python train.py --n_layer=14 --d_model=128 --n_head=2 --init_std_down=0.0 --lr_mult_o=2.0 --beta1=0.95 --lr_head=0.00743 --doc_mask=true
Each number is 128 + 32 x the weight over its row's rms, rounded and kept within 0 to 255. Layers, rows and columns count from 0. The size above them is the row's rms in percent of the matrix's.

# layer 8 attention key, 64x128, rms 0.212, rows 3-11, columns 0-127
size [100  92 104  88  99 103 105 100 103]
[[118 145 116 137 153 154 154  98  77 141  97 103  87 122 200 157 122 131 101  98 161 145 118 111  88 104 172 126 104 162 103 146  90 137 163 135 120  75 131  86 142  96 171 105 151  86 125  49  71  66 133 171 148 146 114  97 166 138 149 170  99  82 174 141 142 141 139 144 101  86 151 167 111 134 132 101 191 163 126 134 160 183 154 172 137 128 158 140  99 102 169 146 162 107  46 114 114 167 105 130  72 135 144 162  99  94  87 134  57 171 166 130  60 152  96 105 167 161 121 113 166 132 105 135 154 113 151 177]
 [162  99 138 167 123  98 138 129 135 145 133  66  98 156 125 129  59 132 123 114 137 171  57  87 132  64 113 136 162 101 184 160 137 178 121 136 110 107 145 117 146  97 173 112  66 154  92 118 143 137 101 101 147 153  95 210 160  94 139  86 104 163 120 171  86 120 202 145  87 110 137 128 147 164 145  93 151  79 169 131 145 107 145 104 149 177  58 126 151 109 128 118 117 116 155 190 129 148 114  89 117 108 157 129 175  90 106  98 109 164 123 116 136 141 143 197 144 108 104  73 149  73 118 169  65 139 162 176]
 [148 104 107  91  79  94 144 137 156  78 156 177 147 186 123  84 132 120  81 160 134 105 188  91 129 135 129  95 151 142 182  69  90  87 155  82 201 214  86 164 135 106 129 129 109 140 126 146 135 201  79  99  66 167  87 107 122  94 110  71 159 122  93 137 125 163 195 158 148 134 153  49 168 151 100 137  64 164 172 131 127 110 144  93 150 161 128 137 124 179 114 156 162 160 128 131 151  85 121 106 127 129 145 152 134 114 127 104 162  90 118 130 128 136 122 149 124 102  94 147 114 131 132  85 124 181 121 110]
 [134 111 108 138 106 158 131 132 148  60  96 150  35 170  90 198 138  88 127 114 139  89 129 130 149 142 165 152 143 137 132 130  81 181 138 135  99 129 106 146 112 123 134 132 146 127 133  90 138 189 180 136 146 133 167 169 108  98 104 114  41  83 150 109 108 164 148 137  95 148 179 117 168 161 120  92 117 127 144  99 128 120  50 157 190 152 183 191 120 127 152  98 111 126 127 183  72 133 134 101  64 176 149 123 129 133 111  88  92 164 133 186  88 101 137  96 130 137 115 125  79 172 144 124  87 186 122 144]
 [ 63 186 100 110 206 155  91  98 159 130 109 165 150 143 157 123  73 150 144 160 133 145 108 149 137 189  40 111 174 153 109 122 136  58 134  95 142  69 138 100 162  99 139 164 185 166  84  71  70  99 132 103 105 148  77 103 105 122 150 112 145 135 148 149 167 119 183 107 149 134 141 122  85 112 161 111  99 146 151 128  97 150 107 151 122 131 157 124 126 110 105 130 151 154 104 148 172  73 135 152  65 120 106 117 123 109 167 129 191  89 195 166  97 114 115 113 129 119  89 101  87 168 170 163  97 119 146 118]
 [145 153 109  93 124 194 123 148 134  75  84 142 124 160 163 183 122 117 101 125 158 128  98 130 137 128 164 201  82 167  98 104  98 189 105 100 128  93 143  99 127  80 143  66 124 127 172 127 116 149 158  83  95 168  96 128 195 139 134 193 114  81 145 140 130  79 128 171  96 134 163 127 144 142 165 162 166 145  77 148  70 105  67 147 134 142  97 153 115 159 144 123 199  73 120  99  94 147  72 123 122 104 154 171  99 123 139 130  76 139 111 116 134 113 147  81 120 165  72 178  92 150 150 119 125 158 171 172]
 [146 175 110 133 143 147 156  61 145 146 128 123 114 130 136 152 150 158 151  78 152 124 103  78 161 119 177 168 115 138  60 168  81 150 138 130  74  56 104  99 163 178 172 118 117  77 106 102 183 134 132 154 127 150 141  86 102 180 132 172  87 105  48 164 126  97 108 117 160 135 120 126  83 117  97 106 146 155 112 159 131 174 106 153 135 142 136 141 124 106 165 133 144  95 157 110 142  96 188 144 112 142 166 187  74 125 144 110  97 152 116 175 116  23 187 138 122 116 133 148 102  92 155 155 107  80 164 148]
 [113 121 155 105  90 130  81 151 187 121 119 140 157 119 102  88 126 140 116 144  99 133 136 136  63 211 123  97 110 158 208 123 114  94 149 132 122 142 114 161 111 100 139 102 161 143 137 146 193 118 132 133 125 139  94 139 118 106 128  69 153 144  87 123 133  85 168 146 186 109 138  92 136 149  85 108 106  73 108  45 111 141 166  95  48 122 105 158 100 205  85 108 144 151 179 170 149 154 164 158 161 215 137 119 160 122 147 135 173 170 119  58 167 154 145 120  84 115 123 135 101 147 128  93 141 129 106 109]
 [113  98 108  82 175  88 142  98 119  84  68 143 163 146 163 114 134 128 123 142 164 125  69 125  79 170 125 115 133 171 121 138 170 162  75 118  40  85 112  81 116 144  77 107 103 138 141 137 136 172 114  85 152  86 133 189 145 120 131 115 137 109 131 174 159 118 108 131  96  93 121 149 115 160 104  88 146 117 183 125 101 214 127 231  96 106 151 114  96 137 134  99 128 141 125 105 138  97 103  96 103 118 148 117 107  99 183 206 174 190 123 131 122 134 130 117 183 156 138 130 148  96 141 188 159 127 157  96]]
# layer 8 attention query, 128x128, rms 0.221, rows 4-11,68-75, columns 0-127
size [ 98  77  91  86 101  86  86 100  96  98  93 100  84  88  74  99]
[[189 110 127 106 123 153  70 175 214 139 143 140 111  89 118 129 129 129 124 121 212 160 118 139 136 163 111 180 184 106 144 214  96 127 139 140  97  67 114  84 143  83  93 112 116  91 102 143 173 120 119 214 148  89 129  73  83 139 122 126  99 154 205  90 125 191  72 166 117 139 160 136 203 145  92 136 181 143 112 149 119 111 116 104 137 113 152 111  80 139  95 137 121  90 104  81 142 151 126  86 123 152 149 127 124 159 119 137 134 113 100 110 118 121  92 131 108  93 133 155 110 116  84  97 167 117 108 110]
 [154  83  81  94  85 125 127 162 146 132 128 144 149 113 123 171 168 120 123  47  70  53 160 136 157 138 108 151 166 159 157 139 109  88 143 142 159 178 118 195 122 129 152 125 147 180 137 122 138  90 171 117 104 132 159 123 117 102 117 100 140 117 151  50 149 174 143 166 109 123 127 121 228 135 133 115  68  90 142 157  96 143 124 114 123  77  83 134  95 125 113 126 197 126  84  73 153 170 130 114 151 162 151  98 117 113 143 122 128  59 174 120 145  97 152 129  58 112 139 170 147 126  96 146  88 105 182 102]
 [199 109 120 169 145 170 144  87 117 147 122  57 179  76  83 154  95 117 123 133  60 127 129 121 106 149  69 125 111 134  74 103 140 116 105 138 142 144 159 168 157 115 157 184 132 123 142 173 125 130  84 177  73 154 112 113 141 116 156 135 120 153 153 111 144 116 195 125  88 147 149 169 181 116 126 136 118 139  86 186  89 131 102 179 137 128 100 157 130 155  66 108 146  98 134 185 104 123 131  89 155  88 120 166 113 158 107  78 170 143 184  69  72 149 118 131 100 188 106 126  94 131  75 106 119  87  95 170]
 [ 96 183 115 143 148  93 121 140  88 115 194 117  98 112  73 149 141 152 114 179 127 158 161 136 175  87 182  98 116 119  39 103 126  81  90 110 113 135  97 147  93  65 153 142  84  90 153 144 176 179 128 126 160 104 157 128 175  98 125 126  99  91 168 106 118  57 202 112 129 155 112 154 145 103 120 144 106 128 171 166 146  87 125 144 137 115 105 129 108 132 152 130 149 149  97 138  91  56 138 123 171  47  97 141 159 100 132 122  93 185 174 121 129 140  92 186 169 151 114 124 148 116  81 128 129 175 136 153]
 [124 141 148 191  88 129 104 151 143 156  95 114  58 136 125  60  92 128 172 102 124 148 116 101  97 126 132 103 158 157 126 133 119 155 143  32 131  97 133  60 133 118 139 135  93 122 148 153 118 105 148 186  90  81 160 157  85  84 170  99 103  98  97 166 121 174 132 176 171 174 151 107 111 165 107 134  84 104 203 123  95 173 123 128 161 117 177 132 142  79 140 107 186 149 180  71 161 168 156 144  93 130 120 117 150 102  68 152 144 113 131 158 117 136 167 100  75 190 152 134 151 150  95 133 137  96 152 137]
 [ 89 119 201 186 113 138 153  98 110 106 104 116 159 110 113  88 105 148 130 154 175 198 116 141  83 145 137  79 146  94 147 150 110 147 152 128 113 177 160 161 176  95 126  94 166 129 126  94 115 123 113  89 203 195 151 152 184 123 109 166  92 165 141 136 121 100 131  92 109  96 133  80 122 131 112 182 179  81  71 171 126 104 123 149 129 196 132 127 120  97 110 192 124 111 115  87 190 128 124 146  58 119 131 107 126  93 107 118 131  34  96 112 107 155  82  97  96 135 109 138 151 180 138 147 127 140 106 116]
 [102  71 152 131 111 165 129 117  99 120 106  95 124 156  73  93 121  92 129 146 141 127 134  61 132 106 148 143 119 166  85 108 134 112 118  93 131 191 150 170  95 153  84 180 119 134 149 188 113 123 131 184 115 193 115 178 165  92 163 125 179 120 110 130 119  66  88 158 210 146 102 144 131 133 114 140  80 112 158 177 169 132 162  66 110  79 106 152 130 139 107 101 178 152 182  87 163  96 100 117 170  77 154 167 172 120 144 159 154  53  64 135 116 141 117 106 123 149 126 149  97 121  85 124 158 149 110 112]
 [ 88 116 158 171 123 136  51 135 104 165 104 144 124 111 130 154  92 126 126 114 137 128  79  65 125  85 159 117 131  97 137 132 175 127 145 125 190 174 152 166 173  83 189 138 120 127  62 149 116 140 136 107 104  95 160 130  95 181 145 140 128 159 163  93 132 153 179 101 143 147 172 158 137 169 158  80  97  60 148 127 154 144 106  90 129 178 143 126  88 114 142 140 156 113 166 148 158 121 190 128 102 135  91 130 127 122 136 110  91  70 221  98  74  87 103 149 142  99  91 131  94 155  68 103  81 106 176 106]
 [137 149  93 121 113 163  56 127 153 147 121  93  90 135 134 128 150 113 154 137 127 131 129 103 220 117 104 126 139  94  89  92  66  78  60 152 113 103  97 167 148 124 167 155 148 115 121 103 153 130 140 141  63 211  91 173 101 105 156 149 113 151 174 133 141 131 175 133 141 101 181 110 134 157 104 127 155 113 120 133 157 126  90 110 121 140 129  95 130 120 164 160 125 143 155 162  97 118  49 177 126 125 119 181 147  93 173 133 152 153 117 171  86 190 135 130 140  73  99 174 102  33 122 154 134 123 124  59]
 [139 104 144 103 154 153 125 175 124 138  84 158 139 140 116  86 109  89 180 100 145 131 102 123 151 157 133 128 177 168  88 104 116 148 144 138 139 186 153 209 100 163 139  91  92 173 158  72 117 118 192 100  81  80 144 114  90  76 116  89  57  95 154 160 117 118 187  99 151  71 142 191 146 118 162 156  95 101 153 151  93  81 159 107 139 137 165 142  66 167  98 117 114  92  68 100 127 143 145 109 111 139 105 122  92 132 148 141 169  64 187 126 158 173 157 106 107 114 146 185 136 136  98 139 100 109 130 116]
 [161 172 115 154 150 138 131  91 136 168  92 173 140 142 132 120 164 159 134 163 114 170  92 140 157 132 121 159 142 102 104  98 133 188 113 155 123  92 141 162  82 138 111 100 118  98 111 144  93 130  87 147 176 165  86 105  93 206 142 136 114 161 103 185 179 117  80 128  68 112  87 136  90 128  85 103 158  89 151 134 152 152  89 180 121  96 122  74 126  91 113  85 178 111 106 191 189 120 157 135 149 118 131 129  64 140  81 115 144 109 107 104 128  89 140 206  94 192 113  87 195  73 114 141 133 142 102 142]
 [ 78 142 120 178 108 129 147  87  90 106 129 134 107 149 101 165 205 130  83  83 131 110 147 113 134  78 140 160 182 155 123 142  93 130 105 137 106 104 111 101 150 177 134 109  99 163 147 145 156 179 164  61 199 130 121 143 132 112 141 181 135 183 108  94 153 126  62 104 127  97 117 138 160 155 156 147 148  72 129 168 152  68 180 130 164 144  53 117 149  98 154 137  84 152 119  48 161 100 127 122 145  89 167 112 127 147  77 104 102 129  71 147 135  81  82 160 113 140 105 111 133 160 128 164 174 134 163 171]
 [ 90 136  68 112 161 155 192 145 175 133 107 130 168 107 156 178 151 145 151  82  85 123 123 130 157  69 132 123 124 122  50  86 164 113 107 119  91  64 146 157 132  79 179  90  82 113  96 128 108 140  61  97 114 124 141 153  96 104 131 173 122 135 105 124  77 144  98 144 128 156 176 128  66 203 112 120 111 180 136 130 166 140 172 123 100 135 136 180 155 141 169 161  83 140  88 145 108 117 107 100 135 129 175 132 180 138 156 181 106 144 127 111 117 196 127 174 137  86 137 104 141 169 122 182  78  97 131 117]
 [103 201 101 174 139 150  98 129 202 141 176 157  76 135 111 123 150 155 100 131 127 172 108 151 115 119 118 136 186 100 118 142 151 144 114 116 106  33  52 120 129 103 139 151 122  87 151  74 121 139 135 120 139 137 170 140  98 152 109 108  85 113 138 106 102 179  60 181  99 144  56  98 114 163 175 147 114  82 119 127  87  89 119 143  96 102  99 114  77 176 163  92 105  83 130 114 131 140 150 167 163 161 138 173 100 158 138 131 128 110 170 161 120  72 153 111 165  98 174 125 177 162  74 133 161 122 150 141]
 [144  74 136  88 140 121 105 115 120 131 120 125 150 135 152 136  98 115 185 137 138 143 129  19  61  86 113 132 146 115 142 162  99 147  60 153 164 125  89 142 120 174 125 119 116 164 126  85 196 136 144 144 103  77 118 132 139 130 152  81 118 132  93 164 154 179 175 162 159 128 137 138 166 155 129 117  88 105 150 129 118 145 116 125 110 116 138 138  86 131 123 106 214 144 118 102 192 151  86 103  87 134 106 117 150  79 129 131 131  61 196  97 150 121 132  61 112 169 129 124 112  97 125  69 232 150 142 121]
 [ 91 163 125 136  59 123 172 117 124 124  82 129 162 109 111  82 178  79  66 132  62 118 108 191 119 145 122 126 142 136 116  76 133  45 150 141  78 154 161  95 191  82 144 135 161 129 135 145 176 141 160  51 159 141 126 144 116 142 127 148 156 120 145 100  57 173 141 135 141 137 107 149 149 155 112 122 137 135 115 116  87 178 142  99 117 168  89 115 127  85 168 145  89 157 117 119  87 163 111 151 172 133 156 121 150  86 128  49 134 148 166 201 142 156 155 104 108  74  86 125 158 112 179 120 148 147 151 117]]